{"n_layer": 15, "n_head": 6, "vocab_size": 8192, "norm_eps": 1e-06, "tie_embeddings": true, "optimizer": "adamw", "beta1": 0.9, "beta2": 0.95, "decay_fraction": 0.805, "final_lr_fraction": 0.02, "train_tokens": 422300000, "dataset": "wikipedia_en"}
Each number is 128 + 32 x the weight over its row's rms, rounded and kept within 0 to 255. Layers, rows and columns count from 0. Numbers have three digits each. The size before them is the row's rms in percent of the matrix's.

# down: layer 11 MLP down (transposed), 1344x384, rms 0.0325, rows 794-862, columns 288-383
# up: layer 11 MLP up, 1344x384, rms 0.0334, rows 795-863, columns 288-383
down794 103:099119120157117157196134175142086138095167090106125139163115112154113107122164164064130145132176109156102128144113140106135103106117114127117140089076082111082148150126163134140092095130131119182149112102127034094125154151115089153072073089124122126094148111176118158177103150152128125144
up795 100:159114170108131143165092141134104107163113070112148086146122101134153121135119109079071154103117178115133157124070062144081120056164116171078129146078120134147128143159085118133106088122191168175135124141125148153086129130164205138192162148107110118143096131105084109102151153129130158144
down795 087:116152137098122113109127090119134146114074139095096122113112123117132076118094102142111219120119152183132177078136127118089139171085161108146140094141135114112087156097070146156136198134151133120099091135135093180132159090169101087114179119134106158139087132130148149121065100088074199160
up796 103:143177102173191185168054123107165143168125080152124094151166132107100072131161153131057140125096143142137126186087071248088115079168142131106104094186135133150168125102087080183104138147140149146141163129148125102176093153110160110092115144119101153167145175149156067191137144138127162092
down796 099:132096092071120142153157140101119101097120159105134178156075083121150155116128127126108131141089224140167137151123088074149135109112099102159179098094064144153161120075141112118051131123162175184170139125101174124051074166074111155160098091130120180080163072116130131120129107169174106113
up797 097:119092216186092176179149150109156151127114126170118097129144103099112059164163127118096084127142131164188149150179110143128137088107107151155049183116120141142162120154045093090115175108110137108097173142089124049154142136150148068157129157116102136152100157152076110129175102141121156130
down797 089:139141115121095082100138168126108170101180129129139092126147102121095072134116182111136112160143141128098181152111077111168142125101101102117121112107073149102129121118142136141210118157157158094124112136104143190132171146161112086126152082135131166098082156163129133063090097112165154107
up798 094:082085119138096105175164080105143103095141051147129121118135112144141180112079157107097174063137097107073107156157098117113138110158175171147137157148166111120156117131120146059158162098123138091064151153157098139154117131045130171075148147167177066126163148092155183122189121130153087123
down798 092:117132118119111148123142165121150117135133105138175161107095081119072142097176175139163144141146161126121175080187165097161139076112067148135116103132099148120126154157176083178171152090072082093093127134115091103087096079096155185097117141157094138165151178168176129137053151167153136159
up799 090:079145079076061191112124059132162093117141154139118093094190139073180071164169111105110147170127108116096134104132136096069146150142145173137160145121188089128151069129131066120103099050181195140158116128105115078143152103143145085134110147055098156078182083062089101140189108138166076123
down799 084:089118095164167110118121160138074112155130095149143157161110110108155066118169096094162164163100154152187180130154124122183106114136131134105086081119080032149137144155163137174056119068140104162124112056165176120155088102114122093158117088173145060193105106160117160092121135123114109130
up800 106:122119104146159138146108123109139137097136164182124144093145139115205152054103097114140212151128115167101100156098106106106151130118193123117120140097168183076112159082084129142167106093169120126126149142155173101156134079143167111132173155172155124130104202198081166105135164150200070176
down800 109:127140134129238107083154116160164125096159175107133183135128123122153098137103123179146164139108138162150183116142106082087147064124110035103062116128131154135102119052184103101094134162087131150154133154128153157127073115167097100128142136144176189121151110160114101142114190088173155084
up801 107:160105128129178148095117142091116141140167100049115162142148164096148160063157114121104166104114088091095116151137134136127125132119170116115125172094123070111133104093146085145068060118231167131082140112135132120107102153114180139128100155109160138127144096136152098080115135155126108154
down801 108:139124188120108133070110107133167108165095126095127100160130107128150165141118075142150144110108139073133107189127118102100185164120170164037153119136147131150091147105120130106122154131175161167105120123142116122137132195124121113128128173157153112048132131097120081155161161099157148103
up802 102:190160108166155091091095134112121123144166117178111106153124117124170134134138190112143140136138125140160132099089107068060155127155117124088103141087121160145145112106153127123155138101160108109155126137165155166159120150094178138093094140121089131140180185132122084130116142094204159119
down802 104:066159131212147098143174106161125079157150193137090137122184115090119150140163099130108137092139104131123041166132123180152149159133119079188114183122168090172088090216141132141119066164137138128125101198132076113136168113159114171164073073098113153099094164111106184065155120118098139120
up803 100:215092172137150130168125123136113106128125126155139153127107101113181099148136107131155124136131080159125174145078129161141132101144165131124146113132154112162166106157104123135131117120131132122076106112081133138072139082115096135132108152109157132142154112165130114104154161123161074136
down803 095:128149140102123122117074124111175120120136142179110182141156123176069085169137133097157137109134119124144120106115068160046081148156114153088085158103162141165143113123097140125133162103106103081178119133151072155149157144154150107192145098145134098149074095169137154165146089144120128098
up804 102:081160146139153166171169090156135145133135115160155049137179078068108091088122148167104129123154143122151134160098122215108134086109159190099097137176129137159134135128112102128147131109142114156164085120129161069103125138089212159143111162107092127158143126093120094123100136149134093111
down804 097:083189138121089121192170139116146097127205098124148128156064139152066134117136133098202104164147117144056097139114128171202048128098172116105081145106093138105135090175157121084143102135144097187118147124166160108131114134087152089089154094137103087141143084092155133128089131134117115154
up805 110:153124123091118122120083147145127119103121130143108182142161156149110113160193118145102153074153108099144191106130128152136127108166186113107095163121146084102127100090091128134138111130206157102116122169101155159135108178141170165168108093122124165157109164132151115141136118141089092132
down805 112:118144105120112097165180095089138092118111173103214140078125161172161132098141114181138132170107151112126183078107145072122045084129110077102100165127134183106133098127135123134099090140075118135092098122172141176137162188184171106157157084130158146155113099109111161174145130114126122126
up806 106:127110088150116110110130139143123123117111135104079151138160138071144088107186123126147167164131088137135184192146134157109071120128118148082115156161167165106105087077115178136158112122146143113104115157052129144167136140160185142101108168159126130154045074110103112148133123108129122077
down806 104:110101138117128168057168116094135124145155142114197130094089102200126096154119150118124157169078091115171135085081182113143107142164118126148139147132151132187169137123136103093055135133123093123126130102166126112112150126082134119161092090135136193142154107094116112158133137103081117122
up807 091:164101097100125135165149071159132100110122098197100164136164184126103147127144140098096095078097094131120166080124132125112160069127164136153158143124140052132154160126158133122108123122152132117140134131155148152059130178157123142108120172092097157156052094134199156128196127122113127117
down807 084:129082143128093133143154162099109095126128123119156137157123091095184099132130084112125138114065136153138057125076110122137092119138145126167135130126174156180118133091112101171086126127101162104086110112134101143152113126091198049074144172140107140084166211105078105109112094098134090153
up808 099:153094159183080148110133095138099187132138137170102121098103051132141161097109127096099158115136189114193106142135114146075088169180102151142119108137110169150132133082079131135118203111078168154186182182128139091076166107079141131151122186127163150198101156172144196106198131210099162112
down808 104:172143135122081129084087141099183077061156113124102092141221203142099122184100136132147147126113185116088109122145095147130106177142172083108087148122110179067093094097111125141184096095127072112076113133133137140111177124219054082019079164182118142152114139139157129162133126104105138162
up809 100:165112079121150083175129068128145165126107091140155166086090132111126115168117090171119094107157172135122133216117107166162139123186139113117153156114100182119080166137096138126104105102149130074076094144090151142112147102149119106061144174149141166180104106149114085102132158101144113158
down809 100:120173102152168118077150166139100139116083101088169150124176157084106108194183109092131115168134150126136090090131157080153078105135075149171136113165127085056064133120108101089149146139098133155113108109170131162033156138142118098159133150182152138152116162107099112170123170129100111098
up810 116:138087140192073150118198115140112118126051075075115067108116148134119156058143096150103183099181090100100148122124118133148135131166114158112168139150163113155152097124074128170130173103148140186126105145119093167189212130145167131142137107121151142158124223156075079165167103125115115132
down810 120:166063130177114097113106155136065122075163063096099132157115186150193191158227135142137124188120126150155161125137105150106158107169086143086091193102109174151073114130085141184129115156122166125164123138106125181181105198133174132106159132119100192172126191134091122147064150147071101136
up811 094:195077152108156163155133105147175164156091159140106099083144158118139150154112074175143103110123139130119144160103116128136099110126127131091119176117134127114117100159117143113129152102106182107148089155112147075199166059113113106098104130168143091165163170101153111171130130102141127093
down811 093:126107080161088149123113098102104168060126121118164095156116118089089045118187179096104088189194128102101136164153150117087148085172118118099181160160128146143177142086112150160098069131168103153137149108097102092120137131159157109179132132123155135149135063169154177099086164165124075139
up812 091:132154143149133120171101150129124080186110136123086137113166104146155180116116177097092110132150091140119151105104132157058140098170124136113134073106128154128135141069038123116161137131220156148159122175131184188191152086116177114162126126099158148087122157118104105140161144104155129163
down812 083:168109073141133132077116149106144069122108120148133139123091175096093084151103089134160149172119180140122154126123131112116076107052130112131084147142113128123137086117185175147123046103029107146092076110128084118137130150124146072117156105142094070089118113138210143183122138147137095144
up813 104:119138187091163122119094079141075102101111084104132138113142161095120131145152152079102125106138129125122142120177091127106089079094163114151079164136102081138118076005151118206073119065067146176086127137110160131098120140124152142147163158155174083110104126143167115179131129132109095088
down813 119:158102141099150145112108149134082126086185146133127112083134102145110138121064146168112132133137100186123128091127124104117098120155183104081190090092091154137133119113168123111115126136155125186099145084178155123137104100116106142093158149154156127095095121116135104135109182115198091148
up814 104:190094093067114126174169129097108147100090146145133127060122161121107110152085146128084116153129123095074127130077146130115128133096149140154166099116100092101135115175138114208129164119130147068131159161120045114131165081082133136077142148134101175161104097091082123106188154127163111078
down814 101:080155186112101164161158103155134118166147144147102116099071115203086184103173123093138135175102097120096125130090166092116181084131154144098113104141159117072137166162112138157156096090087165186071151136099144154188146175093138169093108136134165134104139181089153079151175134120178169131
up815 098:163141229159159159194129115117112131161144027129111111155078077126142136112168173092073137128112117110101129160115081211124130104198129194115124160160176103127166097105095149143061100126143132147099129119144086163156128097099190145138149132095129101154112140147146149173165150145159111090
down815 093:169131175145157128181140175117089075051176105076117143108133137138112127102113150131138107101136105104091098106171088094125073140124146092132134158110082091159070098161103081170145137079131128127109140137075083146165067160144138147109131166133130116096045181155085175116180108150166093156
up816 093:102072111177133145140155135090114118143153091110113133109121129109163106134161098104122100098130157124086116139072128126127109137098089114191189191193076121149118160109115092105124124123103226111145082148091156147104109148106108100137135133160184185130127171203136157125173139115143134108
down816 086:123110131156117123116113137104103096205143146121116131122050143109101124139122080209130133127198172127171113130137091126134137142173095145065130143104112127172162095161154124151130139178137195104126155107091145157145113138172101120128117116104109151131192092138111150110182147151092132172
up817 093:150132131142093163140098098127128147133070162146106091093159154110144163169135099179127090070154091113105171138115087210101145130147142105095092099100095138114115194115133156120090171103149145146150142128119098122110112176040142166070143148117100153096149149083048033141126100117126115135
down817 090:126201155171161136127163186134175170073109143168198102143132091124063074115079141145154109122131179074087080124150097134151133097122172120123141137124144152136073108135099140078132141067088166095136098072156109055147186145160125166106145111097115098125127114135126131136118074079099149128
up818 095:164096126159136172144129098122197161107076117091125137136168144084113131107117112134115163052149084078132227146125101096112150120106138143128105109138177140150135123122138139134075124129151175107138089112125113113171130095129142189116126106173090137176108154115186118106115132141177131146
down818 090:092169172112184116147162115109157150166127122083123197125065140133145090122106133132123096123109146114093112109118105150099131133159148139084177076142165068119110169121135132103169153134131104118117127115123107154120148160082115131135150143132104098115170191135137123135168101071064142112
up819 098:100053134117065121139137107112186185164150085072110112100131140231153166117147104154124154128172112104122099098114126165118116145134121165179147137117142062178158102118095116127154133129102101147165109161126108101153125120106173175123157134123121159163161185051122132166114144166154147137
down819 093:149173098122100134118131098209115144087116147176135167146128132061094135149129111118149096139121140090191116112129150128138151076084078116167139167104134164093141107178129113162190109081123117125085108145180085100106156081134129232088046084102196141128113154166121103111100190149164088086
up820 080:080147077157127126148113110130117122150124088188108165077157129108118131115155139090118083133204066133161116129157164089113148080128149130168094105143124089109141129140128163178184121108074129174152139152061148135072187157136122162125143119094069040159071092161133155160166158175100087152
down820 072:134174060145122149115134117069162132125097137134076176084123139166120134123121060151124109100132069104117057180127100096145158142137150145118108175105123137178096120170123157138130101083161136118165118132149169131140182147210063120114091119154124105102069119164140142129195126153136125128
up821 100:149128114125197143171190139069135123197085141161103108151116120085089144108139157140109105098194115136085108184169097167111142098068202119160135156145110127114098122079134097090171104090125165092109100144147144109146172065172157105126130156121089147136155176135125154100157128146170095181
down821 095:167135118066076110132069106139118081079153170213137062090090099081146073146094112199089161124165116150138119104165147125128117117125128144111156105113153064126152129126110115130127125142057084168147054121150090136179183098179126140158095143085156087131115101119156113153146099126160116126
up822 113:124102175112177105169193103112160152170114147067154140111119139084161113128163080112134168138080166112137146089098150163118071093154106147075187113125129051080116140135059125087143147098147150160132160130121216155102146131059116150117099079088150117133093123095113149145113130115178096086
down822 123:199140131107137096111120157102128122120089156117078159112086103145120138107112159169160118139104153121183119157135128142148141166109137134172102121139079165129173096056117135138180137114137098118179127105102125120129021161136105111083147153113131176079078138131124096125208106105185159143
up823 082:121164123144185166105086108101161121109091130130116165143200107124146028125124089077098103126145115095159169121105144196057151149148090135105142069121141100055176158138094108166115128035096200170171091120089129154094107140132124163105143111127119117091150180173119095184119179112133089084
down823 090:124078111099104106115126118123125148127118141127148070098088198096101139112108095150127200090082121118128166099144101082175061123158157118173141130129094153154145107096055158124153129168125069102112150145194133112143132111182136149194131175137150152125095111087164126122146137119149165106
up824 099:151111133205115107146121072071166102117158130115133124101100165140158121106084145140129097079135117103094183134122125226149145107094130134150175115172125094133113066093108136166098156106120129123129178153132160183102108133109087107132114107157168110164143095119145099158158104156170136139
down824 098:092139108110141089143119108072128100117138152099124108085124156153188131118137137144055127076151167163064117144152108130090139112118095076106148151105143145188137143142214144097155132091159122144074060135112082120097065158104152096215162121162197099139147098177121157148099186123094055077
up825 107:200103137136134127126185059170153157154064110160110044132076134133155128082114168124120127076177175136099162122114111104101094034134160110127183160064072077142061110145113173087163138096148137172156115125099146117166154109122135182096137138126181176098121119131162070152198113148157151126
down825 113:150152168110153142086136124183138143107099099150103124165155103114145163147090167089186130081163188129072068142175197106069118105150108120128071093129160124093081147131099079107089125133137125074233129113096130116108117107145153155079165089125120162097144146231087119091148153082104140086
up826 101:137123139175097104156083095115131162103136126139096165087121131101106070086129142125145119122153135138159097171158136129079110090084140166102116124090111150097147125123104175067158118110107162128096120179181099068134183128168165123159172145105173095169144165154147184127186199097049128120
down826 095:078131137104111133123094126099093096106090023089200153149121137147183147129150167133143093176179111098106078140115121161101083096095164104194133138183094139116102162182132183155111131072123105153101141110103100153043102139110161114137102147144135133119093128114186103118126139107139176151
up827 103:145133103155172139165126121203158151146106071093133106114109142163157128141071127088094168159116137056173145165169121062073168121153239094137186155120157139143127146109116119108146114176078108161166160145137128192140126093138124082119189051167133150130103137150109093167135165133112136136
down827 109:165149145147075089078188104118118073167113151160134137100038113103086077098142121094128142137181132111125167181114101194133142132146104164109094189153132171145110110122213099080121115093127120124154111134093134125139114120135127178122148141069100126144109137151121106098151180178114133132
up828 103:142166132135139131169133111150059253123145097186131094098146154096148133124139154086143173147140098059091152149114123133105060132172177099107121109147094161104113149093125165094110182123105163119162113096115136147157114148124160165061179124091188113133124143088109107119144131133157172106
down828 103:218126164175130151116121135130126130095111113163115111118078191186090103119114118066136115158159153119052116141189132134135117140157079137120176093075178140065106141152111123114160118112138112139110155116117065155115084176134132160185136133095128083114080152170115129148126139107171150110
up829 093:105039100138114160073107149147086167146099097165143081101139145049094103146149120053101136060138093155119140142097114116110059119119105156133167167158114176158128155121143166141138110102156144161140093140086109075133158152063141181128164216069154121138101185173071073145164137179136180105
down829 090:091155072138146108152116104129081176162110172090069164137161157155101183099133106148104089130194167112092107066123165133118161140159081154121160125145150103077171187173169147128084116109081110110138118143112120171104158176173073154125154107179066116115113104108106132123132148115123123122
up830 088:101077108167077146129081106168122153125121134145141150099123158166136105152120125127129203075143099136155140166121113093039114091088124152165092156070047141120179149131112110099149132133112168136129164128105118144142143135127168143160133148155130118131116166158148112165166169111092129084
down830 069:129144138117167096126065129131140124166089129100154124139124113098126150157122140141124123160089115092147146052110139136176139167155145157091174135123158102156084126120128156164090166176101126117141106140118127136122126160113164108123146131164131102138135149136140114119138095110145099142
up831 103:164135099115166109136168081106170057123132130155086122159159065141099113114134118092081152106186126157071140120100110125091101064128118118155110094110124149122149141107093113117155248114143161105179190132105162135060116139149146117117143127148108152147171096145089196133130114123092118124
down831 108:125139161148072117110102116120136087131091179156118169039138150138154145123053164140095148153077102152162072139115121134160118190065128168056135118122078161140094134149110146124094135149101147081130039133166136146132131085140110121089143110120135158169088137100117191160129152144150140174
up832 094:140154133157171147121104086183077137169128085123154141132192173111136115116139093133162066090161106176069103123169117155125108112124081059105099160114163161081119069161095126089115083151114146101049150120121076164074182120111154181131055179079120148096111122116077108167164126131144137154
down832 082:102108179166120117139187107078122126175052173124106135107115083094097152116132126180098095148096106138112159102107116140163099105171204115136115141157113136128187113162148109098067145155194092166089097169068153094150069190090141115122093115169117115169140119124158125063111149120141068136
up833 101:087117203134103156121099115118155131083109140128142144102101125094158212112100100094076153129161060126117135148135107097122123117144111194163085163142147092141138146202119104151146195090117125115149161121129163123136200150108158179148154146029146118116120062118152152108122183089162172143
down833 102:123141106162174101104141158124141127153145135168086083146138127126104080144149153185146082083103156139127116108107094113113121114146097114160147158102116187114116147113152123149132014159163121150110127124135098139170113147119118158109126083132082141070144154095116083156161125122126131104
up834 095:141082133176138162096082103145123097105111115105134120100149117064158172175082132133090138144180109141139169132182125120094121113071131151122182161130168152141148178147119148109100097109099112219161125133171109120148170109025093211091174145117104119085116157141089104159138106182121153139
down834 096:188104153120183119124152128120077098080105095133102079104123158151062151166139123142167148144158126079104134160121082107136129162127129149116143127087125096098103099104129100138163114174117081180134147089175153122157147117128117165104121117118182150092140101088125199115097135065174135155
up835 089:161088124107163152168165092143113186095112161174153088138127125079144129156096097138103170115105158166164101154179077094142165123083242141159107204166171142115210167145079116118118143121137115139078130155084125087134118130081116137094111212108134106144150154158123124139133135158091122187
down835 080:164124129100110182172101129125110086157128116121087069125152071183149172081066103083122136084119097127093161125086173130138077118158122134077065105173106119130082139139146115162101137170158203120138165147123118159142157150182107130117168139128117154145159158174122152164166104151116206135
up836 092:071122115159147147118149101168134137135097148140146127149085128083180123092103207143070153079121058141126140148140129150088150099220187059170123157152145140139153098077097029122163123124117122157093211126067118134174144141156132097112120158086063080125126115161131125165162124126110102121
down836 086:148100136077126167107132194102164116143170081049134105101167111084107193102126090145161119116105124100152156064087148106179130122124059144180089114127158043128186069121170115120080134136125146123112105118112155091093144175061130082090117121116137081128188126128104077099081111061138136107
up837 110:117127138086183166117082140166118185091097112139090113123136167136126112141131107103142146056153156105089109137125086129137113090117136131103137126112166120124123116102147139179170212100151169095116145173136126102158125142126140143159087181120141091130177131117096085192149107161155123135
down837 124:089160139112167201097052136113168198072147140094109107184162141214134112157130086166193092094127183095111152155117091144153162089151169131111188113081155099121173191122158138121125118144135078103140111155114137157074123094102084091199167132089128145159158180151078139141111053149102144179
up838 096:091129157198149165181089122143166149166124111137095120174197212123220102097136156077135141155106124151139114091047118154147106138122145089111100120049158114104126053114126157122118117127155138120160122183145119082121188191139110049143137135129133049145121188081211165122165152134116101110
down838 092:097121154137124082160120092111128076079137116137135128121129161156092093111070196119142137105142147104091186143158167137094116151155170102202164085171128107053137213131085131140087128108129135159099138147064114142119124149135079172164118188101146167120191135121165175098069126148141138171
up839 093:090120071164106140132082113135150107180095138173097128118114147107137100088153032100128144056129106125174128114081111179105125142098157068108083154141110063086138136091129163169143087131117174123157081192177113134096124167159175161149109182126159085182099136120171075106177141127072148098
down839 089:134190084134131148092144117096137155058137185044162126143085124134082132179104130134122137164116074150211134099138171143169086147122008134110102129136090136156135194102139101108122087149146090120099122111125144075145177100098166177102077186106093161162133152083085141117096132125134121128
up840 102:113110130206089108138091089188103187164095130174188079099173085067108152154153108120118120153159138065114162069127144101126116165072067106150122154098100178104125199121087140121136168102091126136110113124120125062098135182179177099082118113151176104150103152163087161156126134125129119157
down840 101:132145091146076116118126171105065150139145136115122151133108145160140175101182110117157144147098071131155085059120133080128139151128114140141166140127131095120110121121111118100165147103113106137166110145146162138172108124142157126129133134151102134077107170153157158156130142127180162151
up841 101:087120171135109123175125091147150153192136085156092154134215119126153143098146087083072138075127091160104146179133128116159114069112189124150091140131124115072145113099135054090152137123163168082103158169135184152066123109103160136125184191099104110114147168173124120207188143117108134156
down841 095:143104200070127157116130138111117099148132135175134120149046121135109146140110164145091079093110125110139108199111120125140093122078106109120100128174138143145142202146157191105084142151150146120190112104130176089153159155059111159094068064163166060129127145144099139107142092155170126198
up842 103:139153117180100129138167104129136167168130104187126099095166096125157135156185123126124141096173091154113152119170139098106133130120148105211106165126124122119125130106065110168167118079130140103132121129134078124142120133157170123154128111155136172108067117143093143183101155153167150140
down842 109:142146108143149130088090113111069114077116138097139146114099122097154133108132141125143136113125165114112124120141120127118132105144125109142130206124161204117163126141171106095175143109116112099072129135119185129102119160118188136169049093145102137142127175153118177171127123109166150147
up843 102:124175108177192152110119122074153165114157127090139137119109148071159136106176134136147079091139188128143102075124102131179103097159111112072085109092097139103212162092065121108092142139068134131144162124157186136108136114171172080110095105129127130188125188111108090123125150153121159087
down843 100:144168110133117153151140129059132145150125171112129097115154108171063169154183100122118157188145144081091112140206102183077100098129142141115125155145157170116133137136098137144129150121099172137105172074143112106166142180173120150151052132121165124206150078134155138102154093084158119151
up844 102:073097079164091110140153111113159095092125107152107133097122145117124128123080099115096182114148167188165160153193137187132126128111130151170134117064079144110129102117139142151102134111123151088098130171099148129114194139053212144071079122108144121106116148191159099133125088147127146091
down844 093:099129183154123103071111100122174121069092038133152085152131144121168065135179160119125127135119124135138176105097125132127106128124079135163154067143194188141159135129144089170168135139073137129119057094078169146089128113104103099115148091150146166141137119106093126173102146121100155116
up845 106:137104126097162128157107086173099120148067138132119117117110110129129125137116118113104136121153141118175136183135080112159032120112191125103198117113109156140096161073152147150131116118178157178127136137182128094145200080104177156065121163100098167164089134153124118129157164118167120133
down845 107:088111113125085159118145109126187111088100117105122146117111083120143173105097183148145164149100098160123102098174126055131163141111139167108119133153164120085085129107186073125194131144124111102147110093111114177060114188167154197093142158162155124143130112152131144121079193080106159090
up846 103:152156115173123224093150088074097159083144124084140114087129139171162095199143163154118158147110103132132161084169067166119100144169150108154086101132188140118098128127116054126097236123106159148162090139097150172197117119094137124125152122121140134177180169114101111138138133110094152120
down846 094:116144124077135124115176111147122112079144120170147106122181141142151146159154156167064139189122114135137142121106140132163127115132154203141067082140126142112137098098114157194085173207110108116125081121182142137191044140067128179139156141173111102069132023125103119150182161096149051075
up847 102:177077124115164135138164140152073077154174112128133160083096106069163142144153084055114128081085131157109156111184187149143139126166135114136132160098099114105124148141124149087092154085124100141044108155060114139138132120127137155112163166134146122122097173106106139086157166163177095105
down847 095:135120025115142171169122130164075047080147141134093128133089129163095143138073151177114118147069096185089146140161124097136147144126129092088164133157185163123135104133158165119101113110166129166118116157117132149095113115155136180108108191138104129114115113079128128137157138130098115110
up848 094:168103156133083120218151125121150111168100089154081150155166072134130146066149172101128113128209122118212181101145114142084151086169133179178152135143122076137136164152127139127078162142053136137170163136122127099087090192104187112114099112104150117164094118118133101187160130129077123138
down848 078:128148162111153156133119125128097168109160112148166121115115137153099138079118125109133132133062146134090049094166094127111111063141096147112159135087145197144111126115121142148218102115130131105163100134151099135153132131198093194168139159114119114127115164089109116154138099104107162115
up849 101:039103120150125101139124091137112139134082140118162113148122177091162131116100153096126163119138142136120176115127156111090131056062151119122131142124092059115115121091124141107078147093135122196134161185082079179117161147143187112116180183140170127132074169119103110124150177191134125122
down849 095:064143134106130164093055107117089084066113201124129077126041106155177147135093208081116056177120193117147129102154154083135170147067142139107116083171128154057108073110138203108085102139090117108124137162115124126154137105121190112129108106090140103135139095142137133122128091171121164180
up850 106:094158148095128202159144160175155212091117114102131071143139110106120159084082057119154207084132139113074132167124111140111149122133128121131142143178122101131085097134061137122133144081128140189150102170104111163104159139099126120126140098161126097114135079158106113200203109137057147076
down850 107:143152113121133111092142051114097108136212128118116115143119134133114154148142137193172170111155145138086116134189155074087096136135144155103136151158179108125104126198154190163048187150186078139101146082111155143210141177165151162147141090098142107150160119116099077113082149092072101127
up851 081:104076085111112145187169125177110082137077164138122107170165120155155092124141081159108119101194113124139208093130119164106155044108142165157141153175124124091178101163124167138101135131178108151116166184114118162125085142143209116101131124125163114138168109101164075118141144137138090075
down851 069:125164088153146111109133173115115076151162096130164136066106129118065172164119201053150080183126143180169066145116121058105126102146078140105121109060178152138098163174105135131146176189056133121140110124127118105119108131191175192126135150125145121119117102152088163146125142125144116131
up852 079:141141105119133141168119133163133127147133143103095131167142091189139081151116090117124113095127139127102177107129112174053145134159118133110164110113127102074150149129118136160132164057123152134145105141058109173146099085080117173087125113136144100056109167169093150213151161132162081070
down852 088:132086112157070069124165134156177166159176135074167117114093185094135137135119129136172140123099174111176172148148095115209076160111125111154108078139139143174109112064081133123148131193196153098146125138163115078158131189150173088114131165155107180136103158097142140110102067138147179122
up853 102:162141148121125122129126139135123118096150067131159115142106073083141099087119148097086151105171129088163134089153104115087134098154182127189154089110178147156153217126123064086077171114177145171178145159114127154131113111059170164146150147093156164107064177137052137176151132131166115082
down853 100:102157171100133131122137059141141122130079087134170122167096105109124089097183165149042173130163120113109148124094113085138190128114101118101156156155117092158190108117144157156095120115114180141119109110134158136161188088111088145164146150088124097140115200120123077175168102166111060143
up854 110:134116172078163121181179110130044073158151139039118077097116088117094180119140133129124090120175155112113109107109082109128116133160138136140153199154124077132163159146109078098096124104116168126144183153136175089148118128121163137078144164065141151112102145144099173118150059146181151125
down854 107:144129123102107099122124081162121104160119083030179175123134133073107158150060116206098101156135130202137090120120096112082113135152158158097129146152139116105128157181137097107074087186128164134110115126127114119053136187175107106130079146077146125158159138142133088147159134145084105161
up855 103:150083166121138124146156064119093128175082119131143141136154134136189082137092117142122171114204127151136185189125090122055087095084143145110201142119149144124106168180114101174097203138121154146122137172138101151141106104090109082083181155159150107120115172127134109124174132142182068109
down855 105:120178179122196066131146124076148114128066120105118199137069140128136091152153115130149095156185124144158096103128102163085097125102189096108103103081115130169089124102155184102080167094140118151143110160165110069090118106091164100107147153154077104158156120100114125136120098123091139160
up856 107:156078107184174179119114104149134110144179123189127132134114149157197153115101171076147189155154148079176246151124142118093091162127148165140113172092119099098149138112093152112079138065108143139161097159135201177130122097090118113095137136107135138149067093062130096126172092144123144092
down856 119:130136201136124101138074123087151101141183130107130108096150073135197132104115133166179127123141146101165131143123120134084169129145119100107106172147177067147144139142042121092144150138146060080155116081190086039168065137198133114124163109158122139152160144184043094120118164171068183146
up857 106:152159155208094175167127144119138124130127091125118130162116084123098119122099109146140086132187077134107151134178117101108126000152155120146151105101133154105208112137118108097110120122124130127153168147163106172140136099091150102154105180132120132113145175141134152170099098160130134120
down857 111:171146153129156145074161141141103170137140112185125115139130131075132099132134192133137128151093151126134115091088080176092153169118168143191161161157159169097179148128119141136094160155107147136125171122131110139158093185119121151109171090122141092215117098097193152132112131145150049107
up858 088:093118104091143087113120116138081119146147157140137089137120112093087163133107166182096112138107223098143124186110138118094093141093139140162116137141127055154145094124118147163154160104132167140138178198126099117137176153115255123153116175093109123155106173112112069112136149128131133127
down858 079:142145109117090158142068090141140139150106161131180126133059106129154011177099097149145112126166164122114077105131103112095114121072068151121153132115110136078129078093128181182057097106113102077123140133148143151118076172124117073109176097155120077162131153143176100065139096091047186177
up859 098:118147148113114185100100131094119125132144140100108125103126133093174140093155104135159115113131096104137173192134099133040126138125121137127136135129119092141141113114094125132120201121102107138048113162125192175161153125114116119064129169141067094119162111145115069161169147161139169139
down859 099:135172130147147130141098170104147138157158097127149121171127145115117124097147138199138169072123086100119145086110094148098154112154124084099136194085091090089120174124127122113083112084203195139207149107119088118118113162142157147159151140106165096163101092098077165178140111124166124110
up860 094:139116114070134184152083101109162182181113087103158137197120100086143115101114141032123144163149130106101123117163056135161084106131104158189104163106172106141143078111137134144110113091161175163114155099139103149094148105100115214071127193152128128153109178160122144149149115138085124092
down860 087:148189118123085154127141117134101137105194110143154178075140127104160138091132137141112129095076102166113166085108167106111150110122193105165118130135127146128143157200104170121071183124091087142121128105108152092123110118151114115081161146137139139132172128134150152134114146120112115097
up861 102:140205192187107147158178100186134139120122005096147151153130100123135182089165184165049111101100111118131135091124106168133127146162156164086132137155131087059101084067099127116130139137146137131147134098091137125132089127129124125115181105130139095168180138136130134124164093191114038139
down861 096:148187163150107212099093190160202139098145094076128107145140113095162128123135163089117117136091130111070142085212088110172142139098163097111145125103135122134105106141122130119122113130113142153076145104101090137137075152103112212109198143125062112178165130179127125073162083164143146094
up862 107:147154156153162145120115118214093114168145128093128159115165089177136089154093093073134091137148091149096150128205142164134129158142153121122144093124084126102099110112082151123173138132161150100127169112112093115090115144161153100192139103090152136133129084066083147133124134183099135161
down862 109:094153137099191114155096143163143122156167116106078117154064125108122085139141126129174153103143159082166163139112162146113124151106105138144067148110083165158139154162132132104141063133138135163064137146183091151101087122096145061139134147190153128221135131115185155141097128120169150108
up863 099:101123178153034149103118074174183120124157178149057101120174130167125146147068118138094142091148134115067149135077095096122132128099110163108119118079134100093169118164086122167117142124126149084161178162087091084119122133155163195158076143085138059181120126138066104144154151111122123163